config = dict(
    num_attention_heads=3,
    num_key_value_heads=3,
    norm='layernorm',
    norm_place='pre',
    positions='learned',
    parallel_block=False,
    init_std_down=0.00456,
    warmup_steps=200,
    decay_shape='linear',
    max_seq_len=512,
    train_tokens=156000000,
    max_steps=4761,
)
Each number is 500 + 40 x the weight over its row's rms, rounded and kept within 0 to 999. Layers, rows and columns count from 0. Numbers have three digits each. The size before them is the row's rms in percent of the matrix's.

# layer 8 attention query, 192x192, rms 0.107, rows 0-41, columns 32-63
114:536558471516522528477511549460496545495488528475437532490506469473420520459454472498505474503502
113:539524483533492475456516466425481530495506507465491545545472495482460448515474490516513524493524
110:512552484528488438414580508477527447525496562482495515522457432523513543591479534459432494543465
111:507437473486508499469498537537441542577542471508440492449480390528497582470498515477521574491448
118:526489477485521490493500538459526441468498513522542440493538445515467493479452415451575495482484
117:515518425514470425434494500533498483546471472514579492466395564529481519461506593471560491519553
114:512453461433539512519479501466504509516442484500425441580485487551553478484500557514592491505526
121:551481509518520551481541505525543475451479526487494521508620505514466527532514523488484512557465
109:535497543454442525513491470500436543501516447487510516525519500504541407470522538441493461487562
117:480505490509529464447554457481481536511495544500483449528521527510568488416548474503462465544543
121:477506469507465453474531467537561537459515507493485447491483425491414476488480472507447526553515
104:524485475584462475465464459554483455574569487500471458461532510518515472472526510483486453472477
117:521543429585459485514518451466487461435500496516428529496501514497548516518548425459559406545475
112:533498500534572471461493476499529563495518493527529528427490487487477515571507539491455468447523
112:549562560488513488529512547511574533533477550520537507522526461536528469457542523509443599475478
119:467594452499563512519469560531454518483448428536473537499438531487502516541519515434479533471535
114:578409511539556394489486531507483460513440517458420509493485466582487464472481529498610476450478
111:537506500532528471517478516527460546596462541455554510491474517413535448459583558531448480501512
109:510518481497496419530471559529477507427490408488518464534513434481478554482449442436536492561503
117:446544451487532463516455465559432542549526446450546488532517521518559508450478467441560493477501
111:430542532529533477479489515523495531546500463509432505473495478526563547480539532495401461530592
118:489519552535521491492632513566490497473394557473551500508502487542491554571430469549461527490491
111:462538501494477443481528551481485563532525461514519525527512553461433483514506486499558569508524
111:485502534523528592490569488528510530531536458446550500484434508534542480507433494499504457438561
106:453502502466433525476497570519467505477555483506556596510527448457457493516480473487506554462502
117:476548469437421481493425549483457415578533512453474549491556509507501565500527525481424532508561
115:532532509485451477488526499473521528504524567484437547504448511490519503533417546468511436455528
114:464466492574479485472441521459437468494474572441529486492510531591437542444453468505503504476501
112:453496522472466571538519447502461524549466450516512486521547466531530529484461532488511490518558
113:534520504451459525470473552545530538455471440548543512553412443523521512538498437494546471527442
117:467433502481537502519473476486514574581537498509467526479507538485545470438493517478474539463504
122:521489531488524437488511487465489475506432496446469520519496510500526505507505444510394505511442
108:456537439530459517527496550504531520445525461516473467493561532454497572500485531528500483505475
110:503486508496523471491503541433503490429501519455532511461461542458506545500494487546537439529551
114:532540434501474564454472484528456495477494560544522461455531542466513541470503457500546479483508
112:432465515449555437508443453504468550425564476492466521450480467531516480512442574452421541505474
113:527477506529512545520512440505418530452458506458470508555430574571497566550513446462441509488396
115:467536433467410453482551552472467464494529546542553545519495494505488520498540533508508459472536
119:559459495510433526520515497486464518495488491497479544510540499578386517547506498477501549516538
115:518477577501456508501541557528503484531495369534487572521476534484519543499542446465539513542526
110:478497414507506478482488482440510470472453536507522535559565546500458475507515480459518566450537
109:553519544451464472487412533491498505570498480563551518532432504462466544419526480508523477492506
# layer 8 attention key, 192x192, rms 0.108, rows 0-40, columns 32-63
121:496489509557625557430556477434449430465504505483459523497497543447499526488489499524495547450415
113:476516539564437469484474423489557515478480536489458557497517559465527518526405526486433523501504
116:562428557507508488465595502531489494533502486507407490497507489520516496525512464511452452512516
113:468479553487522480491529452487503512488556482518468527568454447515525514498498487485552490455543
118:473482473466502423469514561500524394466507548536494501518457493592546544451471478575458442459503
115:426543521501506534446430534576475485562449559437535532488461539472490482502504527424503461480492
114:509484516439486533462463459456506536560494509573470543507526536543475552502519497450510513485497
121:520522527523514519546514507500497515475461595522514477463512511539521488492433512578483486506520
112:503534564496468443447540489481486554497552510447529489465485475525486464524522454498488445500486
114:512498533448512475536459530543447538484490544549477508454492576501531480452531522617489449520519
117:470490453434462404510595496556486542477611494418514480446491476476503472475469446537502569460502
106:494507510502449505484506464512504462530509510537533576465451474483476486540490477484498567492445
117:389504459486519466469470506475461425482481511449438530464604515513477521529514535482458468551533
115:486508546546562490520496448501537512594508414492536526479514461539460482499538522506558425473508
115:526512585507587415587483518507530460454461510517599522489573467507502450438515534438514571517470
117:449529423545509439446540473461466513521412468507520481516473546523499473481515527526536500435549
119:515488444518609495520486503538516432473527474534536418504541509543496477442482531469519472440518
117:500461514509447529460557465528437518551471506462548488532486543471525464433575547508529490486548
109:486501573500442515487558518461493479464521451449477498493467458438472513520469531414560492525522
111:533531509461492477565519491541469512461431526446553514502441456502534492429491463458508501531483
111:487561491509508481513482520444451412528518473492496463430458521467489457499550513538439454447508
120:589502493518531491458530580518517605461466544559543493524465537557496527513456435523513505519496
112:452527558491518419483548580531503511494515455548521590517457475487446486490456493462534577508483
114:490433461496478552464515568431506473438492513467463471488529566491492533493465574568518446522444
112:502473492492418500503532502458638548477531489525502504504460548506518457558519503558468495512570
120:508488508499521505458452534477477500505526489419498601472522534448526532575525494534574500460534
115:474522473520510478481580403498524477560466478534526513472482411476547521556460540515512448552469
119:530481517415456529406420580488568431468502509437464481492434498506541482412410511560497571475507
113:445481525497512518480533479478489595513501539463477511517563514494505569481469481450500435437532
119:432504508486541483502501543450445418544495464501530504492424510500520525530536447514563508523390
121:487431503510476526544519506476526543508552447504494493468508454489489500484553546483532434486521
126:469498528519531519483530524512495476503461456468488467506525494509539457545529478558384480512532
110:479519462488461515504501509526594487500451518483462463461456457513534566498501525564492502485420
115:516467480523493523460400486432531522479529490498505505432449501507517535500515491527441537591524
113:475426554478472548526396519511437437479459460529554474509512493516499514481516399475473463527459
110:456526538472577432456495533481474538466546526468452482496456524470527452521434551457455511554500
113:479482517485536519487487441463507524480468470552482496524534533513595517483473458507447461520452
112:503535392581423452475484473561489429462512465509556570473494462519491561520578499495473471551516
122:508533451488494546492504491545509460491447468471521505542477484524476583482552494550437515520520
112:526453496492567518519526495501554461497452454517459556434499561456506552514465531511545463565525
113:525527419474455438597495509470563492425476512508501508480551500503497394444498431475492522491511